config = dict(
    norm_place='pre',
    positions='rope',
    qk_norm=False,
    attn_scale=0.177,
    bias='none',
    tie_embeddings=False,
    lr=0.0039,
    lr_head=0.00856,
    grad_clip=1.0,
    warmup_steps=200,
    batch_tokens=[16384, 32768],
    seq_len=1024,
    doc_mask=True,
    train_tokens=150400000,
    steps=6243,
)
Each number is 200 + 40 x the weight over its row's rms, rounded and kept within 0 to 999. Layers, rows and columns count from 0. The size before them is the row's rms in percent of the matrix's.

# layer 9 MLP up, 448x160, rms 0.0757, rows 156-328, columns 0-39
091,242,185,220,183,270,255,144,196,257,165,233,184,278,209,221,199,198,200,223,142,205,225,168,175,152,191,211,216,205,161,131,205,197,93,260,157,220,229,222,219
099,220,210,237,175,173,125,228,176,179,185,203,264,228,182,152,253,257,219,211,171,120,171,230,217,179,212,226,272,221,177,229,265,141,172,241,193,217,234,176,202
102,204,167,303,172,183,233,152,171,218,218,223,200,208,140,175,270,209,168,103,261,135,207,173,168,173,203,279,248,207,208,220,200,203,247,145,221,159,177,192,244
100,136,211,218,175,181,164,205,189,256,191,238,211,235,218,239,189,162,161,215,257,260,207,223,216,250,195,262,240,156,169,214,166,208,147,201,218,232,202,277,273
103,203,96,229,269,188,157,258,216,213,163,160,176,183,129,197,163,203,159,261,267,187,216,138,149,233,261,157,223,185,153,220,149,258,208,246,202,221,186,235,200
100,271,133,196,257,187,106,172,187,190,163,229,187,202,203,210,205,221,175,182,186,234,281,196,166,234,175,162,192,220,137,161,178,223,186,182,189,224,109,232,263
100,216,198,205,172,231,267,233,175,224,116,232,271,187,172,212,203,179,151,229,233,172,158,156,151,170,224,221,231,147,217,197,222,259,250,218,222,266,192,129,183
097,107,185,214,238,150,167,169,205,229,182,151,202,245,187,204,210,200,230,207,166,271,214,200,192,208,228,173,139,115,221,197,120,200,202,177,209,168,227,183,194
104,152,170,196,204,256,171,142,253,216,189,162,208,221,227,217,186,173,240,209,160,159,168,253,207,166,171,222,216,219,165,179,158,193,174,224,221,211,154,195,268
107,158,193,144,230,232,193,193,233,113,185,172,124,172,247,140,167,266,180,217,173,205,231,239,133,182,139,213,239,131,178,194,192,235,195,164,185,178,177,188,240
103,192,306,263,200,197,186,216,189,215,176,194,274,190,213,170,215,176,153,185,225,161,212,185,175,223,233,204,221,193,171,246,230,224,278,188,125,111,215,244,260
098,188,289,260,158,195,239,191,288,269,248,224,228,175,199,239,221,181,201,280,161,291,158,178,194,145,155,217,134,213,221,182,195,243,305,258,201,132,144,239,215
100,175,177,162,150,236,154,223,230,203,133,130,205,190,232,212,188,237,183,215,168,166,262,227,207,219,250,183,210,281,222,212,171,234,235,230,195,229,237,162,204
096,198,177,187,230,202,227,256,152,248,214,198,329,194,167,234,228,181,218,148,236,157,204,298,269,228,196,198,220,147,216,185,183,201,219,275,178,210,133,212,180
098,205,161,240,225,200,170,228,263,242,203,185,204,203,211,226,192,205,201,237,185,242,168,285,197,183,145,194,262,117,194,210,244,213,192,207,183,186,246,200,168
100,178,234,222,199,166,204,224,229,258,220,214,154,189,271,181,214,187,229,184,233,154,184,212,154,247,155,225,197,189,159,246,92,163,176,213,152,250,192,243,239
100,208,246,239,186,240,258,213,246,217,195,148,152,231,221,174,135,116,263,231,156,186,214,169,165,226,268,156,139,215,212,216,162,204,253,153,153,186,230,266,217
097,153,190,223,199,152,215,176,140,170,235,138,221,143,207,170,214,181,222,269,250,244,259,229,256,160,172,202,185,238,170,292,217,147,269,216,195,131,197,224,247
088,211,184,192,135,184,294,238,134,247,231,230,204,177,180,234,298,209,193,204,142,164,168,157,231,266,165,166,146,156,208,170,134,150,182,129,154,241,147,163,152
104,223,144,139,132,205,206,218,236,202,249,186,189,116,232,230,261,220,210,152,167,150,196,197,187,207,250,129,157,193,210,181,195,144,239,245,263,230,160,226,234
096,208,208,158,213,208,259,255,191,147,232,248,132,248,224,134,225,196,200,246,164,234,143,160,91,200,227,226,204,245,262,240,142,249,149,191,213,231,295,228,219
099,180,247,143,250,245,226,163,169,179,289,154,146,230,220,209,174,143,242,120,167,185,187,159,176,186,259,167,206,216,187,153,118,216,200,263,135,235,241,242,173
088,239,294,189,176,153,186,191,131,160,147,213,250,236,121,181,199,201,194,184,171,191,235,239,210,249,185,234,217,218,222,205,219,128,206,220,199,133,186,129,199
104,220,179,227,206,167,140,157,151,240,185,237,175,204,151,291,148,186,236,188,157,180,280,140,224,224,167,196,171,232,120,219,226,164,143,238,161,208,256,139,179
096,152,160,130,265,162,197,227,202,178,138,242,167,248,183,274,187,221,273,178,199,165,221,207,160,168,201,203,191,120,194,225,229,174,201,183,163,150,251,233,179
106,173,172,269,221,190,160,250,232,223,183,186,174,219,213,209,219,178,211,164,294,193,224,182,156,244,188,195,229,192,271,231,191,215,192,193,202,221,246,227,143
093,214,233,165,230,161,268,186,209,221,222,181,237,132,201,108,241,181,221,188,189,132,152,189,222,196,265,160,205,247,159,187,187,264,222,238,240,132,245,216,210
098,167,208,153,249,161,219,211,190,221,266,203,214,233,167,204,165,222,179,250,187,253,271,220,155,152,197,166,190,224,232,211,181,218,262,186,251,179,221,151,233
102,154,225,198,189,241,137,154,151,137,167,191,248,217,175,211,128,263,269,172,266,249,144,181,208,144,193,205,130,249,172,239,229,146,181,188,156,183,211,215,234
102,196,182,174,261,144,259,170,161,167,122,169,195,149,321,181,221,213,149,253,137,171,157,152,262,205,143,217,201,206,151,203,158,235,155,188,230,206,206,247,218
100,267,201,192,173,264,207,172,180,136,154,172,105,231,157,245,213,135,91,227,187,169,203,229,198,212,187,219,261,192,231,219,214,190,267,170,260,177,180,218,215
099,211,235,200,180,206,212,188,207,178,195,252,208,268,197,237,196,156,150,165,241,224,167,210,174,179,237,192,232,148,207,246,284,207,209,168,138,196,197,220,194
101,208,272,164,309,174,203,187,202,198,270,225,199,221,232,150,200,197,161,165,241,228,207,264,218,194,185,164,201,184,236,195,204,283,181,176,212,213,166,168,158
107,240,265,200,189,210,165,227,247,179,211,218,213,205,194,238,252,144,175,253,201,155,164,170,121,146,219,156,248,217,183,185,272,248,218,234,167,214,188,226,191
096,220,218,211,208,166,166,168,242,282,182,217,217,184,168,244,236,231,236,188,177,260,224,198,227,178,170,197,208,234,200,147,150,218,221,188,209,255,127,116,188
101,259,208,217,213,186,146,194,198,196,195,227,237,243,257,175,173,256,284,143,209,207,255,220,180,220,331,222,187,231,208,162,192,229,241,142,249,183,173,216,131
095,177,194,213,226,267,141,203,235,233,182,217,154,253,138,224,143,124,216,223,273,260,267,225,158,277,196,127,233,228,224,154,178,184,215,134,222,240,145,246,212
098,247,223,183,142,223,184,178,211,187,147,173,246,145,236,218,117,131,165,216,186,150,225,170,237,221,176,232,242,212,129,250,151,155,239,236,161,233,211,187,222
101,183,217,218,224,169,186,171,167,132,217,187,266,185,166,153,133,205,186,228,99,199,145,192,199,309,110,193,269,184,119,258,206,247,240,143,147,153,156,208,138
097,163,145,99,201,196,121,245,189,141,200,206,145,256,208,206,156,213,215,207,169,175,238,251,146,207,215,167,113,133,179,248,205,173,161,188,278,150,192,173,279
091,215,193,222,176,217,213,207,192,176,219,230,165,184,216,252,279,160,179,195,187,173,122,195,187,184,126,217,246,172,236,153,199,161,176,195,236,143,188,218,131
091,199,225,213,193,168,218,195,235,199,170,218,165,157,195,123,244,238,187,250,224,231,141,191,248,172,267,212,169,216,249,119,255,220,210,203,177,255,252,250,223
094,240,138,139,291,146,220,168,203,197,286,155,203,160,218,197,181,217,147,172,174,138,184,160,264,260,245,198,210,246,134,236,234,139,202,179,237,197,203,233,318
105,223,151,150,215,172,217,233,172,258,140,200,172,189,190,244,184,213,232,88,199,184,200,235,281,167,217,165,193,184,200,229,218,107,162,173,183,131,127,179,205
095,144,252,219,196,242,218,121,237,201,238,201,141,163,251,187,195,165,131,133,165,222,127,197,266,233,205,140,201,122,248,166,233,176,170,212,178,156,236,187,238
094,210,167,235,158,181,227,237,186,257,161,214,183,188,144,188,154,177,228,188,232,146,267,249,284,207,288,154,229,185,165,223,225,206,199,240,137,50,229,173,143
105,228,152,202,211,175,202,245,176,250,196,220,194,177,208,261,132,154,184,130,218,188,172,216,225,158,202,267,189,92,243,288,223,153,188,190,243,90,185,211,232
104,237,200,231,277,154,174,226,180,176,194,148,199,221,223,246,236,227,220,189,193,216,296,166,231,231,236,180,116,199,243,214,163,148,163,183,99,208,164,303,218
092,216,188,169,209,262,160,207,116,285,226,260,194,181,160,117,282,176,220,209,185,165,248,192,127,173,189,292,193,192,217,194,185,254,185,219,221,174,189,232,213
104,167,238,127,212,293,257,199,189,182,261,181,207,197,138,213,239,277,234,169,148,220,181,210,197,221,131,243,252,241,157,249,218,211,152,186,269,184,161,182,200
096,228,207,135,176,189,241,204,199,87,197,206,249,211,218,194,215,196,269,197,118,172,127,179,219,146,181,211,205,205,204,186,226,233,249,208,208,196,186,198,225
098,136,235,183,237,180,241,146,233,195,272,134,197,249,202,196,324,242,248,171,233,133,196,190,174,144,157,125,219,208,206,190,186,229,130,244,161,239,238,153,195
106,174,181,159,229,179,238,234,193,244,191,161,303,223,235,153,283,220,204,250,176,222,205,154,197,191,208,152,206,227,149,54,151,160,232,226,259,192,206,233,228
101,256,145,272,108,234,231,222,257,259,272,230,209,170,240,210,222,185,161,178,157,295,238,224,195,147,174,209,239,201,203,149,172,159,224,231,191,143,245,215,132
099,198,156,127,160,196,238,178,178,146,225,187,248,256,151,192,218,197,163,230,198,192,218,184,238,181,152,137,244,218,168,164,222,185,163,177,197,164,229,150,265
104,214,229,157,193,165,215,217,219,173,201,267,268,134,153,209,170,157,229,178,218,186,208,112,219,252,190,132,177,170,144,165,128,234,212,123,232,181,103,224,182
103,235,207,211,202,164,152,188,192,148,231,186,233,243,167,207,231,247,244,210,178,174,197,163,222,181,208,149,138,236,122,250,214,181,230,220,188,187,140,189,162
106,196,170,198,182,179,252,131,248,208,174,193,221,213,182,188,281,232,249,164,236,197,198,189,202,150,204,225,188,242,118,262,237,267,178,239,180,181,107,140,190
098,230,224,222,210,138,242,154,204,215,214,149,195,219,258,210,286,244,272,207,229,167,186,197,167,157,209,162,196,240,195,250,143,242,211,84,205,232,166,185,218
106,164,167,179,226,79,234,215,191,222,205,173,212,165,232,232,218,172,208,155,281,258,317,244,175,148,207,190,197,200,153,233,169,172,182,127,272,257,203,233,277
092,230,132,232,155,195,140,210,218,153,194,159,174,168,210,204,211,220,173,203,154,211,195,197,200,276,120,121,291,200,142,216,209,223,186,135,218,174,236,171,215
095,223,190,201,208,215,169,204,221,200,174,169,241,174,267,149,215,209,223,226,169,226,244,209,245,191,213,346,281,178,179,182,281,222,238,253,233,175,229,182,139
103,252,148,187,136,158,178,204,205,268,220,233,159,202,241,158,155,221,176,260,197,100,104,171,212,199,200,179,216,235,158,125,187,190,206,218,153,208,151,197,157
103,258,205,250,229,216,214,214,200,131,250,139,219,198,161,177,202,202,252,264,231,175,198,153,165,156,295,164,210,165,252,175,239,168,135,167,171,120,182,215,203
099,138,309,211,185,181,142,194,199,165,228,196,218,201,210,144,294,165,111,202,201,224,220,196,161,256,185,204,245,262,232,151,175,158,228,243,118,210,171,245,173
099,138,200,234,211,219,161,222,220,262,217,212,173,141,163,191,231,134,122,131,176,186,204,188,218,219,259,200,143,185,164,157,206,184,252,161,213,133,232,200,193
094,249,170,187,184,239,213,183,236,269,163,196,220,108,185,239,103,184,190,192,206,173,230,202,209,137,118,165,205,222,172,166,212,232,177,144,172,165,170,273,239
091,162,193,245,222,266,119,236,142,207,162,234,156,152,136,258,244,226,262,153,215,138,186,162,237,201,193,253,227,160,229,190,198,222,252,246,211,240,198,189,216
093,222,158,202,149,287,282,209,233,179,154,208,261,235,250,211,177,196,127,169,189,167,205,140,227,119,199,185,168,222,237,179,207,204,214,224,189,262,137,215,219
103,227,189,207,218,252,218,223,155,155,217,210,223,204,109,157,202,236,185,192,206,278,227,183,194,152,218,205,183,150,170,216,197,122,227,128,220,237,323,180,242
103,238,171,175,258,186,237,143,150,244,223,261,218,185,299,191,163,231,185,155,261,189,223,197,173,179,242,199,197,212,159,214,222,203,182,186,216,174,165,238,187
082,206,189,188,141,188,217,146,251,204,193,143,280,182,297,221,196,163,171,279,192,200,147,235,204,250,190,191,186,192,232,199,144,233,173,183,244,168,154,184,134
095,221,187,226,222,199,245,211,173,167,197,185,228,157,171,148,240,237,240,176,259,201,222,181,250,203,184,194,168,141,234,175,251,255,232,236,215,141,211,190,227
109,207,232,211,210,225,195,223,121,239,159,255,266,147,201,171,189,205,172,182,146,230,239,176,172,181,161,200,229,314,157,195,137,211,153,173,146,182,173,168,224
095,181,213,211,176,210,231,140,271,165,203,159,165,261,219,257,250,201,224,240,194,181,219,156,243,243,243,204,240,230,181,255,184,236,189,214,259,258,128,178,202
095,216,283,182,177,238,186,202,145,193,121,277,201,169,207,164,256,221,174,183,199,220,114,230,123,201,172,243,190,221,142,148,220,107,193,261,209,235,160,164,168
102,157,195,179,139,186,203,220,229,180,216,167,167,160,245,283,110,230,149,159,173,208,269,234,188,202,277,204,184,253,207,213,197,207,200,117,201,222,149,199,214
101,269,236,239,199,224,212,233,123,202,180,226,265,222,166,207,169,232,178,137,245,205,322,184,185,199,178,252,283,189,263,201,192,256,145,206,190,272,211,122,184
099,234,150,223,162,232,172,221,231,208,199,169,213,194,213,270,235,181,191,181,177,159,162,65,263,226,220,213,162,164,197,180,187,172,189,220,238,165,127,158,272
093,204,113,200,165,161,147,84,183,218,200,154,205,147,175,215,219,189,195,245,224,158,188,209,259,188,201,203,199,171,205,179,196,201,215,256,206,229,145,243,254
106,221,124,198,141,186,218,180,204,202,222,128,151,220,279,203,197,232,217,174,191,180,165,165,189,197,222,207,262,225,130,243,154,168,194,159,109,154,217,196,194
113,196,272,205,287,171,187,209,205,264,196,182,154,184,186,190,199,209,228,240,246,218,195,152,234,264,183,180,202,133,202,223,160,248,274,197,166,180,234,112,220
104,181,173,196,199,158,246,190,202,279,179,165,153,262,198,107,149,131,121,158,224,192,250,144,225,208,191,187,238,238,271,180,179,188,231,205,183,130,206,187,139
109,176,215,128,198,225,287,237,178,225,202,163,176,227,192,218,184,233,211,202,254,194,220,264,194,199,251,158,172,223,206,204,172,170,227,187,196,161,126,270,89
100,150,228,234,194,217,204,218,238,188,134,164,228,182,159,218,171,205,251,233,248,183,174,230,140,157,153,240,196,250,141,143,181,234,180,197,223,218,188,240,228
108,186,188,253,184,227,283,206,163,291,261,167,256,239,227,234,300,216,163,202,256,150,231,209,224,228,262,156,218,168,127,167,185,229,189,137,190,240,204,218,217
101,213,127,179,130,189,150,166,220,256,194,223,227,302,202,222,141,151,281,198,205,231,193,190,202,260,211,251,166,200,223,243,307,207,207,242,184,258,169,160,198
108,246,277,173,134,182,124,260,169,185,245,261,237,153,270,233,179,163,178,209,144,145,243,276,161,165,193,213,209,202,236,176,144,162,230,146,160,199,256,191,172
110,153,149,212,186,197,186,220,213,231,238,242,121,249,202,155,186,118,173,243,166,195,192,165,241,231,193,127,187,206,182,291,215,236,196,175,152,193,188,209,184
097,201,183,234,191,155,189,180,175,152,152,165,164,243,169,142,251,228,138,243,138,254,261,209,213,280,146,176,212,218,217,197,212,154,162,170,199,219,189,225,223
108,183,156,184,195,201,252,189,181,165,196,224,186,150,189,175,276,201,198,258,218,180,167,186,196,222,212,215,112,213,219,204,235,172,177,228,278,183,295,152,197
096,221,236,143,206,248,141,205,284,169,227,249,129,148,212,206,206,188,226,242,212,136,242,190,138,233,163,227,153,118,252,186,235,244,256,286,204,237,211,196,171
101,183,176,178,221,209,176,178,186,157,200,181,219,136,180,227,175,229,246,142,226,190,256,159,200,147,177,200,138,242,169,228,204,204,178,192,263,251,138,183,247
106,218,223,241,249,165,259,176,141,225,223,189,195,181,142,258,175,235,169,186,246,201,241,165,276,188,225,138,244,178,302,175,238,246,236,254,168,135,248,221,227
102,237,216,194,116,145,169,196,254,226,218,202,182,235,207,237,165,193,149,246,192,201,180,150,224,224,144,151,194,260,225,180,228,139,100,166,231,186,207,237,137
096,182,182,197,143,222,200,214,143,158,204,203,245,179,151,157,316,256,208,198,222,205,189,175,187,226,151,202,229,236,198,146,185,215,146,205,226,176,301,246,237
099,241,147,156,234,290,227,211,147,133,136,174,210,231,182,209,245,139,176,236,286,228,255,187,136,242,211,235,228,91,132,165,255,286,167,224,234,209,191,142,276
107,194,186,227,199,208,151,219,227,195,257,176,177,214,104,247,199,275,157,238,189,159,149,156,158,225,213,242,243,227,218,239,180,249,157,158,171,201,228,298,217
094,179,272,220,195,241,174,152,237,153,190,191,177,143,148,196,176,237,202,204,154,197,211,130,262,248,186,184,295,242,208,189,130,247,215,284,239,252,142,209,210
102,174,211,156,207,254,235,208,168,260,195,198,210,148,237,152,187,147,170,125,307,137,170,214,231,174,195,197,114,237,231,193,287,211,174,208,155,188,212,134,149
092,254,192,253,225,187,264,206,167,181,231,209,166,186,214,115,297,204,160,185,200,206,217,236,168,146,176,254,163,169,187,214,207,197,210,219,182,166,171,185,147
099,223,230,204,225,180,238,260,210,231,189,132,200,219,184,140,149,190,178,155,173,158,232,188,188,224,126,259,193,251,145,218,195,181,312,195,174,189,223,266,221
097,155,316,226,234,211,214,258,170,242,141,202,134,215,193,239,232,214,244,186,173,186,151,267,163,147,192,222,211,192,254,260,210,199,176,278,212,245,177,170,254
087,147,119,149,260,169,240,185,179,212,266,148,221,204,137,218,197,134,240,219,222,173,239,217,152,261,210,237,203,225,211,251,186,132,228,259,195,114,173,146,191
101,221,229,244,237,222,282,229,132,135,189,197,202,187,170,180,128,238,214,236,131,242,255,225,131,214,216,241,241,214,251,163,181,180,225,225,180,191,156,131,186
094,235,213,183,202,273,127,183,138,226,171,164,235,176,115,196,238,102,314,222,167,168,212,243,227,232,254,175,161,226,201,183,130,175,201,278,223,177,207,163,199
093,214,246,214,207,188,174,148,224,214,301,182,175,222,141,129,187,196,231,156,212,221,212,225,257,223,166,193,227,219,198,182,197,204,176,214,212,248,283,212,173
097,211,196,238,251,161,200,179,154,230,231,212,145,251,197,242,221,240,127,201,242,157,154,180,160,173,167,210,177,172,282,150,259,148,169,225,217,208,285,196,153
106,206,202,199,163,209,193,205,197,221,263,250,210,246,113,130,215,172,165,208,218,229,220,132,199,170,212,208,148,191,206,247,193,191,202,276,244,154,131,162,326
107,217,162,232,153,154,205,218,208,196,241,225,241,178,234,183,165,206,194,225,114,177,184,126,146,192,200,193,179,169,173,236,185,166,204,57,240,164,172,114,222
095,209,189,156,163,246,232,217,180,209,115,174,222,249,265,125,182,236,210,243,234,153,178,155,238,257,213,229,216,186,186,231,192,196,269,229,186,184,256,149,210
108,150,209,202,199,206,234,175,169,188,216,170,211,170,211,202,201,108,194,269,195,110,261,196,129,149,226,148,204,219,178,257,240,208,209,203,146,237,249,147,151
101,155,183,177,140,156,240,231,254,246,178,215,252,139,194,220,201,196,252,282,244,218,210,260,225,229,221,169,252,147,264,204,215,126,186,232,294,167,224,166,234
099,225,167,205,193,197,164,187,225,147,125,89,175,182,186,149,234,217,195,215,230,140,191,206,216,267,123,230,209,220,195,235,278,209,238,187,131,165,199,265,215
100,262,258,160,268,207,178,229,162,186,167,189,184,173,268,220,169,130,229,143,169,174,184,173,109,218,216,209,201,163,214,241,209,104,147,165,233,260,255,191,165
099,174,247,144,165,203,183,169,216,209,203,221,210,199,222,209,111,123,181,224,205,171,181,136,130,234,195,207,262,187,200,224,147,188,244,157,183,142,197,204,266
101,162,181,144,237,229,149,191,276,279,184,179,257,246,186,164,218,210,247,193,161,139,160,199,192,192,202,186,222,246,202,206,194,261,214,201,216,184,200,230,213
100,203,175,203,134,220,203,186,234,190,220,186,235,141,160,207,245,216,201,255,274,219,166,148,180,182,226,187,216,272,189,157,214,231,132,182,241,193,219,221,170
099,193,159,130,198,221,139,204,203,231,205,182,177,232,195,273,253,229,184,166,196,214,250,183,172,193,141,224,232,181,217,133,229,170,237,198,157,235,208,163,189
092,209,169,179,176,185,212,168,262,298,179,231,200,265,207,203,163,227,267,259,190,193,187,244,207,208,139,193,164,208,272,146,228,219,150,253,171,159,204,137,240
111,194,222,215,176,130,229,211,217,203,244,173,195,195,250,177,199,174,233,287,219,262,293,206,164,147,224,201,197,203,211,175,271,239,256,234,167,230,214,176,153
100,281,225,137,180,194,198,223,241,174,163,228,162,218,219,240,287,199,267,176,200,157,220,197,166,186,266,177,161,211,218,151,178,159,195,171,177,192,169,176,247
099,159,297,281,206,185,192,260,286,188,143,137,217,146,179,253,194,156,225,212,248,201,226,129,180,212,157,161,223,175,261,187,252,183,195,298,221,258,219,166,148
103,165,231,237,294,171,210,127,202,160,202,195,209,175,178,146,189,236,151,148,190,246,264,177,195,179,163,173,127,210,223,232,215,227,206,203,264,180,201,195,171
107,156,238,199,221,232,220,186,156,174,127,268,235,165,155,254,204,232,223,214,136,218,96,216,210,190,161,158,143,214,223,169,173,202,217,203,71,226,258,202,165
105,180,242,176,181,181,284,174,179,159,223,199,182,153,214,200,218,135,161,161,245,147,211,240,158,160,182,194,199,223,237,265,240,233,279,231,291,171,180,119,158
092,250,191,190,245,193,254,192,194,162,189,194,219,175,230,224,175,200,244,122,188,176,251,205,164,145,169,239,196,192,169,263,230,216,203,140,251,215,244,248,253
111,229,242,135,234,239,252,213,232,210,155,267,185,194,229,206,157,198,161,224,221,150,160,186,165,196,241,199,233,231,156,152,249,236,155,213,272,251,196,219,183
100,222,174,196,233,239,177,187,229,208,207,162,237,125,177,177,310,154,217,161,203,203,175,192,260,172,231,193,174,214,202,200,162,212,192,205,195,283,162,193,160
104,183,148,182,127,147,195,173,188,235,244,163,204,270,180,146,205,232,197,214,221,263,247,163,205,163,182,191,243,184,253,161,180,214,246,226,218,158,288,197,206
102,139,220,193,147,182,176,196,149,212,224,158,186,148,179,218,211,174,195,170,201,236,222,202,273,141,265,261,66,239,192,182,204,190,167,261,181,180,205,221,204
101,155,200,147,130,228,197,226,201,245,225,163,173,164,183,145,129,123,226,268,222,175,215,225,200,252,185,238,201,199,199,127,248,216,252,239,231,227,195,110,173
088,186,137,295,178,169,188,227,150,213,161,251,192,214,184,146,206,245,257,172,202,136,214,225,185,223,200,217,181,220,186,203,170,233,149,179,184,192,185,270,194
103,211,152,284,157,181,250,174,250,245,233,237,181,181,195,207,190,205,256,183,204,203,159,234,148,180,150,200,147,159,104,185,204,175,199,125,217,129,232,174,214
101,224,236,178,162,160,219,257,239,179,286,186,204,235,213,186,142,231,227,230,209,206,152,210,228,201,200,178,187,199,246,282,152,197,234,253,245,246,199,120,187
099,234,221,205,221,148,204,200,257,155,256,216,231,214,253,236,241,229,235,241,136,245,196,171,168,215,180,167,190,209,202,162,182,241,174,152,185,238,158,229,169
098,248,208,231,229,186,192,203,257,272,164,225,252,191,194,254,202,173,164,208,181,129,196,267,167,180,133,215,206,193,174,169,124,160,199,185,171,194,241,178,233
087,174,251,207,284,220,220,187,174,190,133,205,191,194,161,236,162,231,226,154,100,208,201,183,168,226,239,264,142,172,238,242,162,187,193,243,239,229,249,293,232
094,199,276,226,119,181,272,281,181,180,168,293,207,165,200,258,148,202,146,248,189,145,173,229,204,213,200,167,249,151,159,198,222,164,122,163,206,247,242,199,179
099,204,179,212,218,161,138,225,177,164,283,175,197,210,156,193,220,183,263,269,240,178,199,234,220,187,113,204,251,254,263,213,256,204,166,180,213,163,143,245,148
103,243,300,243,195,206,218,231,194,291,187,181,214,194,241,149,256,189,215,163,189,230,221,234,224,221,190,122,186,103,244,277,217,237,211,254,148,168,225,154,284
105,205,121,245,239,173,224,289,222,194,153,231,261,110,215,229,185,121,151,252,176,269,189,240,193,235,110,260,281,268,189,237,231,146,148,174,129,226,243,228,165
106,250,238,193,208,190,219,222,207,269,141,183,211,191,247,113,164,241,239,211,184,212,178,173,164,175,250,226,181,252,193,240,257,261,239,218,172,218,212,238,200
099,129,212,152,180,159,213,206,171,234,223,266,150,195,179,207,130,189,254,158,93,185,219,203,213,172,204,233,279,261,146,285,247,166,153,221,162,245,193,200,230
100,242,230,134,224,161,205,174,165,203,209,193,124,188,178,132,131,236,185,136,223,219,192,191,242,262,199,137,215,231,173,223,260,179,195,262,195,144,184,202,230
101,254,246,193,200,141,246,297,235,180,250,244,145,225,155,206,208,221,234,278,167,226,213,185,174,132,177,230,241,145,175,203,171,123,239,193,124,95,231,153,153
096,184,181,177,229,148,197,102,165,204,212,148,243,150,192,292,192,238,151,295,249,228,143,110,167,184,302,232,178,120,201,86,232,244,124,154,239,140,202,139,214
096,183,227,185,177,163,156,249,215,182,229,232,236,188,199,186,165,161,306,172,252,202,182,259,179,194,169,189,239,188,153,223,117,225,213,147,156,242,210,232,232
095,190,180,198,212,141,202,174,224,231,250,183,191,225,192,150,228,241,190,234,211,172,158,255,295,207,193,174,213,268,210,249,149,153,188,317,256,218,212,174,158
098,237,259,270,227,184,190,166,191,156,208,215,71,249,213,261,179,208,221,168,221,144,194,137,226,194,146,250,220,224,220,239,171,187,148,200,83,254,213,196,210
096,188,147,239,187,223,205,207,111,201,191,148,183,268,253,186,200,168,205,234,206,175,147,159,240,151,232,142,246,257,198,267,129,204,144,243,231,176,199,171,246
094,219,202,219,164,211,174,211,179,182,232,180,206,231,197,265,174,286,272,150,186,207,194,193,188,170,136,199,216,158,144,122,203,147,234,175,164,156,172,196,209
094,175,182,219,204,192,147,302,181,161,196,194,147,252,204,297,189,236,184,239,225,277,149,165,243,258,242,221,135,202,228,184,190,262,212,131,176,174,293,196,111
092,101,255,211,181,169,258,229,130,150,270,213,251,169,227,223,210,203,195,201,166,225,153,264,229,154,190,177,193,197,157,213,183,189,235,139,247,130,221,173,189
096,218,174,175,107,140,243,260,179,282,219,232,238,273,212,188,185,218,160,237,191,198,166,226,235,171,153,148,210,225,199,202,207,203,220,155,233,162,224,194,227
098,131,215,220,262,201,185,161,165,214,231,226,266,227,226,188,204,206,140,231,246,224,257,181,196,131,153,154,174,249,125,205,129,165,217,226,276,186,275,154,196
090,217,208,222,240,228,209,142,165,100,190,209,158,162,214,219,245,187,99,227,169,252,201,188,190,226,192,230,171,188,235,205,243,148,126,245,185,151,162,215,214
089,209,147,218,171,176,113,273,206,212,230,254,310,135,181,154,136,188,155,194,120,225,216,190,146,238,89,202,199,183,174,190,281,161,231,190,196,242,252,238,223
103,202,175,174,290,186,207,166,217,267,212,201,255,249,127,180,202,251,180,232,260,191,145,167,196,233,189,235,176,200,255,134,217,144,279,191,230,159,240,154,229
101,164,205,194,198,169,138,243,201,232,278,171,162,224,177,141,250,235,174,178,173,190,230,188,116,210,235,270,235,232,144,159,186,260,215,157,162,215,179,175,217
101,119,192,191,137,204,261,188,154,236,209,154,208,224,215,212,180,240,257,206,140,160,179,260,230,189,233,216,206,199,176,239,140,207,245,199,168,199,261,170,156
096,152,185,211,165,228,188,170,180,179,224,209,191,246,157,191,198,176,217,246,276,214,206,198,207,307,198,198,259,245,162,212,182,226,169,191,143,222,129,191,155
104,178,198,189,157,144,183,138,292,214,261,207,170,242,197,248,187,219,161,184,247,141,193,198,268,292,184,218,250,203,184,215,266,198,230,174,275,229,148,227,208
094,193,195,215,214,212,190,199,256,223,221,115,188,134,253,197,155,191,118,254,179,158,224,272,207,241,224,250,169,154,234,215,200,149,208,301,203,262,231,149,153
111,169,225,171,181,199,173,187,231,216,224,209,216,172,204,120,197,182,223,204,152,238,232,258,263,317,142,227,265,210,148,166,180,228,270,257,246,130,161,252,258
106,223,174,192,220,183,174,183,173,225,219,174,311,177,221,176,199,198,191,184,204,137,181,136,227,216,175,247,176,258,196,207,151,196,171,199,174,215,162,229,326
096,168,208,192,240,180,175,164,176,253,170,184,176,184,153,209,184,149,160,140,210,199,220,193,160,232,208,148,224,197,198,174,173,229,230,148,235,173,248,239,266
101,217,121,241,213,174,167,191,183,174,151,231,201,184,128,177,251,124,210,179,164,226,223,231,171,196,238,176,247,222,177,150,150,212,171,190,171,242,182,213,294
097,162,219,218,162,114,256,217,230,233,160,147,196,193,218,205,199,217,138,263,202,227,190,215,180,258,251,185,208,204,225,202,200,210,203,138,160,252,162,210,225
102,160,155,145,174,215,217,170,235,298,189,280,196,206,230,208,223,196,230,125,248,179,244,248,188,142,183,149,148,244,206,202,193,214,214,230,154,272,152,231,217
097,170,182,185,186,177,154,183,176,228,203,244,191,186,264,118,155,134,228,220,197,139,219,234,190,171,215,199,157,225,204,187,113,211,242,246,237,206,147,226,232
101,165,231,169,159,191,242,168,208,174,244,240,177,222,150,170,190,169,134,224,208,247,248,226,182,237,230,199,244,230,198,235,267,247,100,142,227,164,168,242,140
109,232,217,196,211,194,252,256,184,274,146,211,129,207,231,195,157,188,222,207,226,208,225,233,150,228,189,190,166,198,267,194,169,200,210,195,212,242,248,184,110